config = dict(
    n_kv_head=6,
    vocab_size=1637,
    norm_eps=1e-06,
    rope_base=71200.0,
    decay_shape='pow',
    seq_len=256,
    steps=4188,
)
Each number is 128 + 24 x the weight over its row's rms, rounded and kept within 0 to 255. Layers, rows and columns count from 0. Numbers have three digits each. The size before them is the row's rms in percent of the matrix's.

# down: layer 6 MLP down (transposed), 768x192, rms 0.065, rows 206-385, columns 128-159
# up: layer 6 MLP up, 768x192, rms 0.0652, rows 207-386, columns 128-159
down206 101:099126155096131146177124112116138074126125151150126104112145125101082166115092135136129122166138
up207 098:157146166139102106139083149145112131139168088114128112121160145155191148163125162095110111133102
down207 095:092142129108129163117135081124165115123136134117139140128147096100081161141138151128135131107161
up208 092:145156124077130113140112105111103140108105119108148125129113129145118128105105144192112105147128
down208 090:111103095152124163109142126114102117148163096153130104102131096094102143114149093124082161143126
up209 107:107144101160170123112116127156101121175078145155094138153156149168062134146096127144140114154121
down209 105:134113129129106149180147134123135141119120176116094134126170131140125090142114128139120147094159
up210 110:160120103144155163141103088094140135125141112164124114110119132146128158116119164135172091136109
down210 093:165163112111091144145088106125126143105131147120120123098117127123121114150105105136165130100150
up211 097:164110110152162119129157144102108127128110171120145060146149123162134148097164105147090103077155
down211 087:122091137132164096118061107125115112152098118140079147158121135100126121121091112137151166172092
up212 100:129162126110120106121111121123109137143170121120093149130111154148111157139098119119126105085131
down212 099:130120124129128177115106147122164086107150151099146125111113097138129090128169121122130125145123
up213 102:156097112110131137116119110147086112112112102118120115147118167132157113097129108114132192131098
down213 098:152103115110154108145109133133142108140108138133155162151064156163133127115126091091100126127157
up214 101:137141127126108117088098126148106102114135132151085085145121140169179095123144098107109138148114
down214 120:123128146135122132132128125168084138130160136103100081148151122154144168142159101144136130154115
up215 103:145105122110112150132137107129166129153109129140146162063097110143129147120110161114105169074119
down215 095:127131129104101136148112132144131162109127172122113099147113096128097151160087117122132164149111
up216 091:133119149105109115148116141160130170135169126128132115151168113112143082107141111120150125124137
down216 102:124111119109130133115144116141140113148110113119129151103106117127153158103148159109138088109149
up217 097:113176078090125124138136098118111130120113116115136159159169137108142121058102098146132103107154
down217 099:168106189128135138182124109125118111114148120148138113127102129145129164127122139099136111135132
up218 092:128101121135108143101145134127111137088120134132105163178120182153156106099103075153147101094115
down218 091:112124115102119092148166124134115135123151133094145181107141108137111187175149199144136159144135
up219 088:115136176118139133142146108103117146146113134112113126114135128100122137172136110129105116128167
down219 088:148119118097088125097090106147123133150114118133152107126120133148164122068137096119158149126140
up220 093:134159088152142125105111097104115119155128122148118109119129076120148130143087135163131129125138
down220 093:128110149135114140135123144138161155121097153105152111131127150144143110108137131111100110085120
up221 096:114126160117152118105123156139085129128090126134128173150156160123134197116132123135163121145093
down221 098:176132111118087154139144097105116113118134117146121104099124163125142140149136163104100151144118
up222 089:087142190123126136094094129145129137092107122166146115126134125135154064173139114106173140146089
down222 080:118120085136121134099169126108140115141137103092138145113133148110079172137125147142063139172120
up223 100:112127159091111155081152098154173100128123137146102124120127113118096161101162139110147126105101
down223 101:185089092150127121201141100183115135131152110151138153152177091104109192132142113091107163155150
up224 088:148122145148104143157124108138064128144151135147128116106155147137094124109139138131128148122100
down224 104:098130135100166146088131144167206117126126137135115121136156143112153155153105146108116134121140
up225 101:126171107128142130143114116126156136127114152134121158090161136150132100130108136206127148097125
down225 095:109161162159049124151116095125122123138152116139125125108130158127111132123130162090149131100121
up226 105:116145127139178133126167106113117115120105139141110124089130160131134108125109156101106169143118
down226 107:136126121146163130151108156114153097114140167173156110183102088115122162119161148144143132058136
up227 095:131137132148107117154154149109160106080149112113103162134133088105083114071100146149084109093114
down227 101:095118138178162112154169158153133140078115125086134117119125155143148121123149119088146122153130
up228 101:095089149105149107111108132078132108116139079084101147129181110104089137084145128145128172148113
down228 106:145141137111152092088114098089140118121113105112102115177094124092101119149086138111127130170128
up229 105:133143159139114113101117124107115103131130128105167113163121067124109115176120160142090139137055
down229 104:100106147147098130113135151137135141146101123132130139082124148119123144124089081161115089145106
up230 100:134176123124117086134138136144124150118128148172119133155105096150124065148103178125142126098113
down230 100:114133125141111132099116134120135102090131131186122092110115131134114126094158127115107161161136
up231 096:172138172104133130168167070183138082152153117177102180134135154157100135104133144155089133125080
down231 093:104106113172142144124112153126142144110134100128105124120110111110102142148097149100163164110148
up232 096:122161127119146130113132142155156080152124084122142149139156107133102117138119173168117094106095
down232 089:114157123140135095157172121146127174119110092130178117136123133105149176127128138106115139126104
up233 098:137141047114124158152063132119158133139103135110141123171129169114145102123106098153092118161133
down233 102:122116159143186144133144153138096111135089111081136083169120143158112124120132106140144121064142
up234 094:104141161198171145130130115170103145090107105161112142106156132135117102098126132155093157149145
down234 095:121125095074148127106130146115123072156110121131096141140133183111154131102140090153163121103135
up235 097:111104118120113133114131118151127157094144145135098182104128114122087108114110125136130155128134
down235 092:120116115142153123106128134126131100154099119116126136136146136144162114107170137130144095136119
up236 093:126149131127160117131176145154132123099144115154137125126110137116131112162078138127108111137100
down236 101:128163170137113103082117104156180105142106136122092131089112121111143144124123124128130093135119
up237 107:141104147138123097163137118114123169116094144113131114101141090097113114138113130142107129137067
down237 108:091093150133104143146101130152165141170113152145135103135095149102111134142081121163149154142137
up238 094:139135148114141135123142102103086135143141112117131088137152127119127077126066143095108110135153
down238 098:132139096126131074158111097158154201128124152117131118147158151128104117142142097075078114147112
up239 096:131097128151118137140118116161077138125087123148120149099085095112162098094135157145171072134156
down239 089:153115158122142131107102130120147143102121136138129130105163159108140132109130128174150139115111
up240 102:156134132110110104161148139194115143133137117167147126159127084170164115124155135088137092136173
down240 100:146116118152090157146152124102137143114106107127110111097138108140105119132106088124151085142095
up241 103:145165124147163129137135089127120147151170090137119141083150079091104164152121107183117118103094
down241 100:156102136101127103130102097144155151134160094156166141120118109110133162134134136144159167154145
up242 101:111087113176160103144089106118119124130110150100119177195164096136156138108081143118084115114133
down242 109:114120103130118101155133121143126130126121120094120116129151128094144126153152124094108156146122
up243 104:158131122155112147135151112150154128072105098130134076165084130151112172122138134168116135158115
down243 107:140146126139148146115146082129158121122086145141101139142160144119142099135188115120114099088144
up244 097:174166135112127123151152143154096140119127112149152112105136145195137090133143133108087103144113
down244 097:123074129156127107127102126087114107132118113114124136146107142134137162111126115104165168174136
up245 097:093099112195120162102122112154128143133126104142172103106146132173142093142110139102120129146130
down245 092:129155089133138141150133104147141083109122079132143111114133129154148125124136114142155157129099
up246 104:156128104160100184139129090168123151097102098129112139141087093108096131158159084075097139122118
down246 111:134126112123167167144146110115110098113163139104161122151163137089116104155131087125169188148181
up247 101:130131120101104058138106127190083149107138135145108127167104112106149137158152134111137146149123
down247 107:138143156155112104072130156150145151125138110152138101137072105122094124139142077126104158102129
up248 094:093139142146131135081131121167148112116102144159107089108070148142154194148146108098124127126101
down248 091:161107122143112146167163143109106092115150101095168159131123115100068140132116122143150137144112
up249 106:157159124141103155110129127137106088146082135152133100130135121139101115111083160148113109117139
down249 098:127102111145122142151112146092173143127123112097074107128127158143182077103159145115160136127092
up250 102:121082103121138065139145086132165120085107082135138142131135139091113121098114111148124156132152
down250 095:146109105166102148101115138132118145097120141106126159099157096119140115130140139129132118121105
up251 098:111156156148128092130104117162120132121167157105140106092100093174103136166121118147122101142134
down251 098:131112128133122143143106080112110116122091092126118111111132178093106082127112148129113112155153
up252 109:117127153098088154144125141117126158110144165075098107119130145153093120137133147083167137148130
down252 106:132120153086143109127122095097116128154139156144142097171118107138106066103178137132146131129143
up253 100:137109120140170119117120115130081134130095133090105118122079121108135108093129081098109117143082
down253 099:153151090141103108116175102110138180143163110117124081078145148139136117178161161128156133159169
up254 102:048121134131137142135130116113138130095138167097105140104135117129126143096148139130120091130090
down254 097:119072116107139141134138150132181130128108121149128142116085160120126085121145128146142117114081
up255 098:124143089145155155146133105150191111129134116129156169110098125107142124113114093121098109137116
down255 101:092135124075109097105099109077110100102139143148129165122137146109104143135126158123099145155152
up256 093:111131140178151150092146155155130105167137159115086136095149134154120130151162158088151150104146
down256 094:138072128134114105125129112132128074084143131106150133104080113096088154110148118159182132135117
up257 099:123121127149147141137165106195108117122114136083099120101117136146113087133093141155110146173112
down257 104:122127119114154122152139096139118188117127125117168128123068121150129182129129131122095196132132
up258 094:134117134148134077109121111126167128083144116152130075103160094145071103119142106119122141113125
down258 092:131177091128136154124104129119140108125104148128117127097074163156144145168139173126103131101094
up259 107:121103159119150108184119144104162138150150108143112114124078131105095179129115118142132131123104
down259 114:136097119112089142127143099086134150171090125130140127087165162122080096167145105131098104112111
up260 103:108140119186143147118147098145145135072076147157122132150141111116112114159128114123139157129149
down260 107:126089153121130165130110126126139144123101129126160151154144074136136128114170147150145150104108
up261 102:154157180132135104114116114120121147072142133160146154118106159141161102126089149115110138135123
down261 103:160118144115109135121152114143100128132143131127166112121123114132108154140138112143130116145142
up262 094:135125120180119147153142096119128115107120175109144117143107105114113106165133143129112116126117
down262 101:115179084098069111131119130120156157157149096132140118122107135143147145170101100099104155159145
up263 099:179096147173161181131119137151132126131063066137174146128142129123124157144129146108142130142175
down263 096:098146179133135110152103157106158129119142144126134110173134109119164126170103111146124147131125
up264 094:206084100144118147131125086133117140126138106121134135163123134118142124130116093111121150114109
down264 089:104160114114131164126088129086116125153120128118140121087095173101166127110128136115150130118141
up265 107:060130141153122135137114104174134142116118096131116184116163137136069118114162141137104100129115
down265 109:112134155111176128105141125144125165131131169161112142162109098112135138107089073134142125163133
up266 103:111120135138175099136151146070131126152143119167142148095127157130080157157114124124168104143116
down266 102:167103135103124105126142136145170086126129114126155096129136102097132131123112142155075159153123
up267 097:137140088122170123137139128120150171145164106129145117170118101107135127134118070114127109144134
down267 098:118125131092065122115143162121082101089119171101152120120102162137110149110151112153141099122147
up268 097:124072147060113136124135129111116150166121103122148130121118126106086150145141084124107080147133
down268 101:140141112131098148095180109130101073101120175128126112143117106073121102114134124105132144194122
up269 100:111131130130120123082132149141097099145111136117139131141140106133153128146115132118123096101100
down269 099:090123158133128134153125150083128138133140126113163136094149116119151126133140087149132138131117
up270 095:130142135118172082160112111162114135130132099112071104120130167151174087135163101108138135113147
down270 098:128102124191118139132087148110132085160122103152095115179105091156125146117119118139106128114121
up271 106:141114148155119169107099162112127137072117079107151104114142096149110118134117147151103119112096
down271 110:129088155094157116120141117135118165119137130184140125143162099154078147130128106109146137167172
up272 107:115123160153116142116085148145126092135092125131095107152132115156118115101090107111115109117132
down272 092:133121122122145108130087142117137167085134133114183151131125146124135115177145155149161113094104
up273 108:138118122152131111153184138127160140149112132114135121113105100145055144171142131106100138161129
down273 094:118119152162106185092090159129125165081119131120182125148124140184151114124111112143147165130135
up274 103:143125157147136159168130116110110169103069140189113137131132139148159094101100160149107165131133
down274 106:115122110100123128163095130140119149122147147138152140110107122165129107142122083159127145144099
up275 097:165156152116117165109139097144137114107137129075144146143125075107166100135103130120128146081105
down275 099:134117145142123116172164126109123087173138097129121087080095131158121162117159126100118100164114
up276 088:101150155098148166136120146076137121111188119128128093151133123110118170135112190152130147119097
down276 086:155113163125108066124124111177149153148115138129118142128096140158116130147137084121125129114145
up277 100:131116090109168166063099123082123184143155131115146102132140090161131096116149133104113124098145
down277 087:122111125142146115178096136178184115142091118168095140109124165129149142164109156128174121131133
up278 101:115144130127148165092149123134180134081119141105134103113132123143116109133151140130097170121112
down278 104:153139111127121134112114155098171134117134130139112159135157157143141105147164116078141158121120
up279 096:131156124128145120102147134096122133145110084097109109137155097147117100086087120128075153165076
down279 097:096118112113126110093135206166113139077148143122144144129104149139109144151162157117128131151138
up280 099:157112130124088145130094078109117114053134110115134121167154097122134116148131126101127104138108
down280 100:113145131107164133121176106166155110091131084150150134127094143165133136109109120122107125119164
up281 093:161172076116157170148117132140074144119139110134132118145135139112127100113076112154155148104158
down281 093:081119143158096121168165127116131160148130084088141148120122132132119113087135162144104120138124
up282 098:082107128122135125113112095139141145103154140107123181120179137124145150143169155120160105122135
down282 098:132088147127161132120144143109162156149093104101107126109109144112112096128098125127150180134106
up283 102:127126115110135124128119118153135163110103119123100131105127137112134120108126150088149119105119
down283 104:128144090097192148103105116103122103128121137123139163139157150127133162101145170105113107119109
up284 100:172120132091117149151098096124119150092151113162141102088131163131161136144137126122132127146086
down284 096:121155103144136156153114117165116109120121131116123154109127053116106164124112130122070152125127
up285 103:117091092116157116102112135156134103102147126123140129133161129125140146122120129132149174124124
down285 094:127118160104102141100154135137124154132133094126077135119126147166122152150139123128108099108111
up286 093:153107107136104150147145090108127114148138153126131090170098138114131174141131168090111150145133
down286 088:117140100116133113121142152132116136121125117124132153108134132146144141099164117089101122104141
up287 107:122106094140109125127137157093122143136145108150063150161129085112149077153144115111126123162097
down287 109:141088132144100099145091135129111127113177131104163102189129170098130145086153161140144117126107
up288 101:132127106125117117054143110166133157124156141175168126098159136121169113131122160119128093153104
down288 104:129160126121144118111116118123154142104078076106155183133075099140167192148129129117138126128135
up289 101:174185145110147162137147099127105141114153142157149152102080154084082136152114156122092149178128
down289 108:125136092150140125138125148161117170130101099107111116112154165131131120152141134058132124144093
up290 104:071142157142138136139100140156110101124123117123089145145139128127099146124125166088133109098158
down290 103:162119114140150122149113184149146130140102109137119112148112131073104090124114180125122106135113
up291 104:140104115100121159118157136154141148112143153132140116134103133151087110091126104120138164155095
down291 106:100166132135138132096110111113109112128117150123139142110147126146150135080154114097117109096144
up292 095:110156189158140109106133138099091169103175156114163149136153108110124089109099115126116144134088
down292 095:178070121128133137115124135121134139124085124134111144109140120112137111123145117071124098146124
up293 100:089116130183155102128116116147136094105127102103152154142130143100119125109087105153141116133124
down293 092:136170139119108184126078136058104163107132142127154144136096099129098129127135110128092092129111
up294 099:126139113154137093136119113143142115100112112116109102128131081130076090104095124193117095169153
down294 099:130132157101117123130139133112101137093126149156124164118123118079094110100112137117115165119127
up295 096:130126079141126082155164095117137148125112109147119083186137106136154144140088094110128156135154
down295 103:150119133117124097178136161121095115150142149119107130097128120104116128081093068145151087152129
up296 096:096128104121132166141153122149078133115076145164105116134138118138127159132108131078144161123137
down296 100:125168177126145116127095144137139127115118135109162163119121138117148081142119107118132120121113
up297 101:124121151134134156130157142130100088128158150109131108110123128126104116139141133097148106103134
down297 096:140145102096141164127110140108087141099102142070154164150156131114158099130126129101064136145113
up298 093:134110134128119149147159131156157128099077125132123142110119175116142112130121146166068132124126
down298 095:082093143082145105119136141110135190137136136122158124116125137106124111100143136098086138149130
up299 097:120157104091124168138144091163086139107117149125124138098135084137132096120082109142148129078142
down299 099:169095144155132101123148106130142129134100175127170094089154146130125135119120114158105128180063
up300 099:151137130074110126108167138146130098150099110121106142100104113132141119155105146089099087126128
down300 098:115102074108125092098100131125131143099145134134121164121127134100156132132160126152112114080078
up301 103:107173133109158156164137152156109134126114146119112173110131074151154115146137143145127148154092
down301 096:179120102172157124132117147090078168131120086115134152117110127154146141149169133164125103116119
up302 104:139152164134147086132081135140123133118094120118093144165149140134124124103109118134098100154161
down302 105:101166102135162137089160124133129137131174155124116071126150161131146123185149148108145111137126
up303 109:112130127089135107107140104150135112137105132102105110172170147145123074173162121077114124107139
down303 103:187133124131115145090152137125143143087125112146161119127085116144112125124116130122134175128119
up304 106:101131139155164119125109159139119134109081115175113170165128122119149124135121126137110076137093
down304 110:147110141106137150034119132110187145123109151148139153093109078117129125084098124126131132179113
up305 104:161112103109119102112083179144146126096117137137140115113106120135142107102136149111100109125108
down305 105:084102096140136131125126130135142145171162161155091120170107077129131158106145106109132136114107
up306 102:123154084126118152116130123129118137136080163145089153133153157107127113116123124109087142158112
down306 097:117116111158129121158100146115123131147119116127120100097086121127113142131129152164136111123097
up307 101:148152142146123163117108153124148143093113081130096148111119159125158131139159128107115121143158
down307 094:100132171160122136109144125138119102143137146152174117118151106128134107090134133154155111133093
up308 097:189148109151116115125177142101132146130166137113101132112174099157124173109140115097109140096175
down308 095:127084158144131143123112137122112090126137125136107083154110123145141091145098112116143116142138
up309 104:092128136100169131131121153147135155129162122139131149131146133109129107117092150155109132111108
down309 111:123106132135124089105112101124136131109068120102159095129105094118124122174131156118140144185106
up310 103:110148141156139143135102094170110122106135112143116133095114118157143133120130147117158127087125
down310 114:108110118128117128098083144152059158114106117124147121123134176156082144124190114138190146148134
up311 101:128097149145119160119114155158099126137136143160143116125081146144125136095075143055141071130080
down311 099:112177103155142119151144082124105136103126089111155107078124158145167101200157126142107156130152
up312 104:142107167119138117135171108128124113123100123130122099144122081133077131174085119149126102174104
down312 110:131146144159130145157112114110144202128133110114153166131161167131113149159139113146153096135133
up313 101:114170138140144120149140086137099148089093109096144111150113139107123066160094121119123149157155
down313 114:115102142119111131113143152112167082151141111171133122132091133117085145148177134103130163167143
up314 103:106138177153130123086127119172132115128106133112115150120147158148104112144148146084187081125119
down314 101:120168106127136124080125189109133103140134108152142084148139142122156116111134118163147132136110
up315 105:133136086118138118165121142115133105115166105101128101135163133137154127113088140100070147140130
down315 102:121159107167144106146135099138150150111148122100152135156089173147114153112111092133116100120114
up316 105:103104073130131120133124101115103180121162154117091172156144090172146136138112150113109131124128
down316 108:129122126137151126121150145117125116095135140082135138109106123145148167157097143114129117139134
up317 100:114152130096095138127145123144127132118155110133113154105156102127186094103112158124088172105088
down317 099:142136153130164133133154185165134139138122106097125126069125128150138131164133076149121128156164
up318 105:093089099093084116119168114142137163115107114139099153119126150133144171113106109119161148125141
down318 101:138130139174183138133171148123127132138136138139083105155125162140127120141159173128134130168133
up319 097:148152140155115111137114143160088123169098140153099123118145110154133110105095108091130085084131
down319 097:124094134105121115075096150149139127152131130111135102140125155153144147148167130112146172114157
up320 097:147184128083107087139151123142115165113091148114147144143143181128134178149134139161089102138128
down320 101:168123126136129145110103125106195145136063125159104125131129132163132084133132122121144103122146
up321 098:114085122117141122153133125161149127142103204122107159111156145136144105121125130128142146187114
down321 098:090146126143097104151183184075132111131126093116120128115163090153133148158119125167170093123149
up322 093:135146120133072114139114114144150152118123099157101116132159145118112107119131091120109099137163
down322 095:121102153089126125152113072090114089117120156111145169096133134160123153100124146136098133134117
up323 093:099106113135123146133125109150107129137104128102125169100137119131093136116153125127128144147112
down323 102:177159102106108120075126123121137111105116100160117126154145087121167123132111115126082100114062
up324 102:142121157161148111116125105149108130158124159095154102122178109128120104097092122116145122106121
down324 101:142132154112159188092088177093133135113168114130152131130145127089156163116169087117107140143103
up325 103:131149103157142167124084105111154133172177120149149098097133142156112086163155123146129130114099
down325 097:130147158125136115122187160165093157118138132104083154094127114111144164122108135129137095082157
up326 103:103157149095138154156142183140173090130082120169136129104083122161106172143073162094161139112117
down326 104:136175145118123127090105125123144092125123114118127132087142134131120130110157145134176104127087
up327 100:122115135123127106104108120095130106105149079085099118118141099079102120109168150140127128123083
down327 083:129144142138114120128144121180126145089127126130157139134140133177137127153125082106151126126139
up328 105:133126130152139145141118113132148120094132136139092136104132145124126141120128072124116098163112
down328 112:133093151127155145112145139127162125159119121175114152146167133119122092104111113131118130144130
up329 096:139135103109120104160138137128151174153115123106132094145148102123116156142121175082081144196122
down329 102:123148173128128134113093116099092124133148122151121177127102113114138163167139131129110193121125
up330 097:117148140132122088129147114140104090121150136138170107111130153116160135148129148113136139121106
down330 103:098107153141144129152109075153114147159096117146127129117165125196142164146096106140165134151133
up331 109:142120126108119096115141098152110155122100106155093085143104161152130114120124147143105111111120
down331 109:109142108137152172159126186138122134166143140127154138149131155134150104162111141139132160121124
up332 098:148144113155160132143147105104084151106142127105116124152139145172085148122104125136158119123089
down332 093:143114130119088157147124178106115098120138155153113170085119109139143112112149125123136149105101
up333 100:140113118164097114147140171121136141102155162111101167179100067128139112150156118181114176140130
down333 099:111116133148122178101131094131134129130135133108171110074132176141123162133093113079145082135100
up334 099:139110107152133157166107097144138145144161095133102157156114119128126152123121154151105150155102
down334 105:149150156121131131158148130099159105129117165125151135102127149146198090066128116091128123135091
up335 097:115091123116086157123116086162084142103169113156113119138135160151150125110119094128129133113093
down335 095:134131145137135111146106166103139118117106131111120137114110121139122138126155125129146127102124
up336 098:124111143110128141111109099127115134106099086177140111107139190118119095147101107150100136123096
down336 097:139143128146148108133157158144123086119129183114102193118146120137138119101126183141144107107122
up337 102:133103120114117142115142153139118078135149127127133163159114128136126103153132128144097114119082
down337 105:133098171129062168118115132119140118128129112120123129106135133130097131131115134134102147104136
up338 090:105107149150118136123092122122097161136123074122151130120170097122119101107121077102123099144161
down338 094:148125082121129132150169135107169100142151133126113120080088162101108129112130153125148130117097
up339 103:141099128124119110153081129158166141157137103146123143083143161100166147164134127143137110132146
down339 102:111118124106135104111120157122132116166083119134191118137133096175116124097105148140116122118102
up340 099:119129131097122123117068100128119100135132107130131100123124146133132144165135105090100104142104
down340 093:121096154131096121195129153133159168132096142109090097107126110136119108088147127176148107105154
up341 101:147143117122127172120183131132131139153158163184139121153084164196143131152139109117115114176104
down341 098:139080128121149112117129090147137112111145074123110123091143114099161151129165128111111114071123
up342 100:149175153100076140118110157116157109150122112145129138103121130144115129172164061114103141135127
down342 094:146126093129163122165117120156127124094121129084139120153146097118130157126157155124138138109147
up343 103:115152153144171162114171174130117135136127173108137113137159135123151092138141125109124076119118
down343 104:132107121160111139130112143096098092132142114096096106129123071164145143146146119134147070145147
up344 104:158135125173137169167102168103125158127148110122140093155098147140086124087155155092134096100110
down344 107:134122157139151143086140099149114122127075163113111088144152141112143135161126129094143074119090
up345 103:126145155136140094105140117137106145108119156147140084126102129147127167153104149086085135124124
down345 105:130114120151131097130104118155174154170119089084127160123143149121135097138134138121137133125139
up346 110:141155099123077112157131147156091121103114149103109108123098087167139142123109138122129147131169
down346 107:105072112099101153120152151129130123087185100141157131134133093133102166126108100121096130089151
up347 113:112159136154096056169096143166102109079132120095102105111120084115118108082132153102091120084125
down347 110:146117129110115121155174132142167138172117126125126138129148159119130180117121092088183159137083
up348 101:123143077140102128143169117157098097130103174103112114117097142130095119135133140140152107129105
down348 108:160144092148121111114152093069142108118180163108151126133122080117173110097101155092160104128168
up349 102:105152149103100127138139092110098124120109117173115134102142132080148144126129150135082161128129
down349 098:104153122112127108120128104111150125130196081119133124140158117168128160114078122154127120104074
up350 102:094110176098108100107081138135147143146124124117137136159099132137165146105093125113116211117107
down350 094:147120136161146143135129106111108131139167114105168121109125134142163117108124134119122129116123
up351 099:121109156129148154109128114132111105157120108116127148160105136157151143139162135102114112113121
down351 094:130157089145152121129167152162131160093107125126084114126150122119116123125134146137137135116142
up352 107:148089119111106096126183137153093148126118109096098110102109103110122139164119121088152148118103
down352 091:150131126114122147143121149116144090140130148148172138127119111121132130140122140103102136125139
up353 100:121125105136146139120118070124079100126101141137064145119124131156131135100137123099152113125129
down353 109:104157120090132093151098122134141106157170113116124166181128151152109120121154154118112091096138
up354 095:119145120142108167132107176102197150157108115159147113174136113140118079162080134154107131138120
down354 086:124148125155099072108116116142070111151146124104125127110141164113148172069132125140126110112112
up355 104:122110145117125150119140133137085134130173129153150132142099154138110167135086135141128174112116
down355 094:143122136092104124134112126144064097156147139142108128113102141137113138143145160074059147111103
up356 106:123102153111126134087126139135118086148145152130101100122137159137177103103137108170111119098135
down356 108:149145118134093118193104135138144142130123134109155120102141090160108152118104156104149142057150
up357 091:109158116146139142135136121129112127096120082151132133112108147133120090163122148117120144119144
down357 091:140106120136137123106144110128166067171128149137129147120141134117153126102145104111121114099112
up358 111:099127138118156163145102094126135127128129160148118142141108164131095121128154124132116088129086
down358 111:137128128154128097119131138134163136115094141131115101142134111101146126101113162117150142140157
up359 105:154096092118129158169133141136128119112109155147114140167111135124112132105133106126169108105132
down359 103:091083119111142153142133106123162179124115128145120131104147141165128156070067158136135132142131
up360 103:134167176089107151113114110096110124145145088155139136098116141121119134138119115131117096139094
down360 092:131091222128157144138123132098095138143135101151118133108159118138129123134151129141126143100106
up361 106:108136147121091121181138116101135155129130152114116125136153133145134118142087133071138114085132
down361 104:189130102137111129132141128128123107140110130169149113163131127139091107110141131161108114130147
up362 095:130095130174146116147148093157098157158122093098091136153100110139102126128158173129140116139093
down362 098:176094152155119114160131089151187152140131132174131145096095111129114138159137161077098147089146
up363 097:108108142198135110142183143136143150115122166157106151119123113152136112109162156125159138160160
down363 092:187165131148142143153122108128041136110082113131159116144120157166094139142105157144140084136105
up364 102:123173120154107083090160144115097091146117097105149106127117140120111144162115121141085111099123
down364 103:132102107140169096126104099143144109135176177150112121141092126125123120100143126117122138177134
up365 107:086157091120088118105105148159104150092117122138143116132147103110135146109108096144100124168112
down365 099:109134093150151158120111116138124081149103132121152107117117132117144081124118162191123103099131
up366 092:140101148141159117100119153135153151104118104125143119135150166157125137137143152061126132143114
down366 099:071152105133129153162121155134118129117147116156094139079058121150114119118089118133081139120158
up367 098:084132107135123129134127133114143155105180123170164144099160120124140116142108190150103186100092
down367 098:152111144148127095129151120140104098167098133129129157114133143129143124137160116104131077119143
up368 104:121133100130106129132159105169134137124125150103103137097126084125161142125155143104106146092116
down368 097:152091124151127140101109128114137120119163115148134121114149137167141078103133100112106165146129
up369 105:118070142148120174090111144149135098132153111144110129088097091121083148098079126106100116107066
down369 107:124138140157157149142077103141108161115154128124159135157093139110148119137165127113104120109200
up370 100:129152135152151081145128116137102115142128102166130055154155142119088149167106151121091149125104
down370 108:126140162147112180116138128087145095133160125102113125134119137143122165095176140153150098116129
up371 099:143141138081115110091070150107113137135112152127113128102148122118147145123127139130122157114123
down371 093:122146148108133141146106114129134155116125107104142101158086176105118122132173083115127114090133
up372 095:117124113143129120128125126100139138087119131173109120133134129088121121165120119120153088140147
down372 092:125156105116120114170121132115090130118126123108165133121170131100160156104174096117112093130112
up373 103:137146097135115141155127109142125149080137141153138144085102134128144116154106145150110106124089
down373 106:126132166126098118086146064126136067122142132128091122110131134108126112141139143138143134147127
up374 106:132132107134096174173153148132117108101058110106114119089145116126109127139144172155102170096118
down374 101:129106147120102112107141092113104112126161128100111115159154111109086130114141134125137145154143
up375 095:174102132120131134104141116167103149129160122080094110113130143141145147091144112127123140109139
down375 097:084148131151113114109136131107128128091113170138123138122163114148142119147099113161131089179111
up376 105:147155182109111085112135113137106148141082144094131162146138125154110114096142180159152113111153
down376 098:099150104123138158114123151092109144088126131095136164107122130074134141119131097129103141117126
up377 101:137113102132144155130153114115089133144152181176085113136164134109103075102117100136111139097128
down377 096:125143155119081133067102093158143106147155162079139102121111113101150133111114121116142118132125
up378 099:129124129117115146134142119079151106119145108159141143130141128169140113167117166148115152177117
down378 090:140130102156144129090108144134139131136097119095145140111149114126098136077093143121092099177149
up379 093:182173134106090130081134118130114133077125125137160130136130099116121128146132154119149112147097
down379 098:111140099121147107142141136122114110114117119071120100095124101109140158116125130170161144100090
up380 096:139149111136181131135106116109107106088135107181164179115158129120132146117134106108112139146138
down380 097:109135148143081124164118105116149150159152111116193157146106095111138113134143161119175152115132
up381 108:155106114146159129138135122151119113154142136128118121158157169163101149144130134169116141107133
down381 105:113147109087110141130140147095142127143088130163116145127146129099145125105127121104137146116140
up382 101:107132141151108109136166127115135109130080163152131168117134078163109160150146130111086109152160
down382 103:173151110136166130153096139155112132123140107125124098102110104107137124159083112090136138071148
up383 095:139166092058135168154180092126150166104095149146152102162108123148084157152126127152142147127158
down383 099:117106176114126120122103141130095127113158122113139130109160153133113076087155094143146113146114
up384 106:167129097115107124092102114144172129102123139125144122134138122183139153135146137097153139128148
down384 102:136124094090147119128117151093125132133178151182094101156095078114156118128092196141145097108086
up385 096:135153148117090173157098117160131175144146133164112143110116132142126167079111105138134141167087
down385 096:086126142071153152102123142122115111148090133120152098168143116126105104116115156127080159079119
up386 101:176091119141177116129140148148103134108177098131089111134113131091086115131117111161107121161133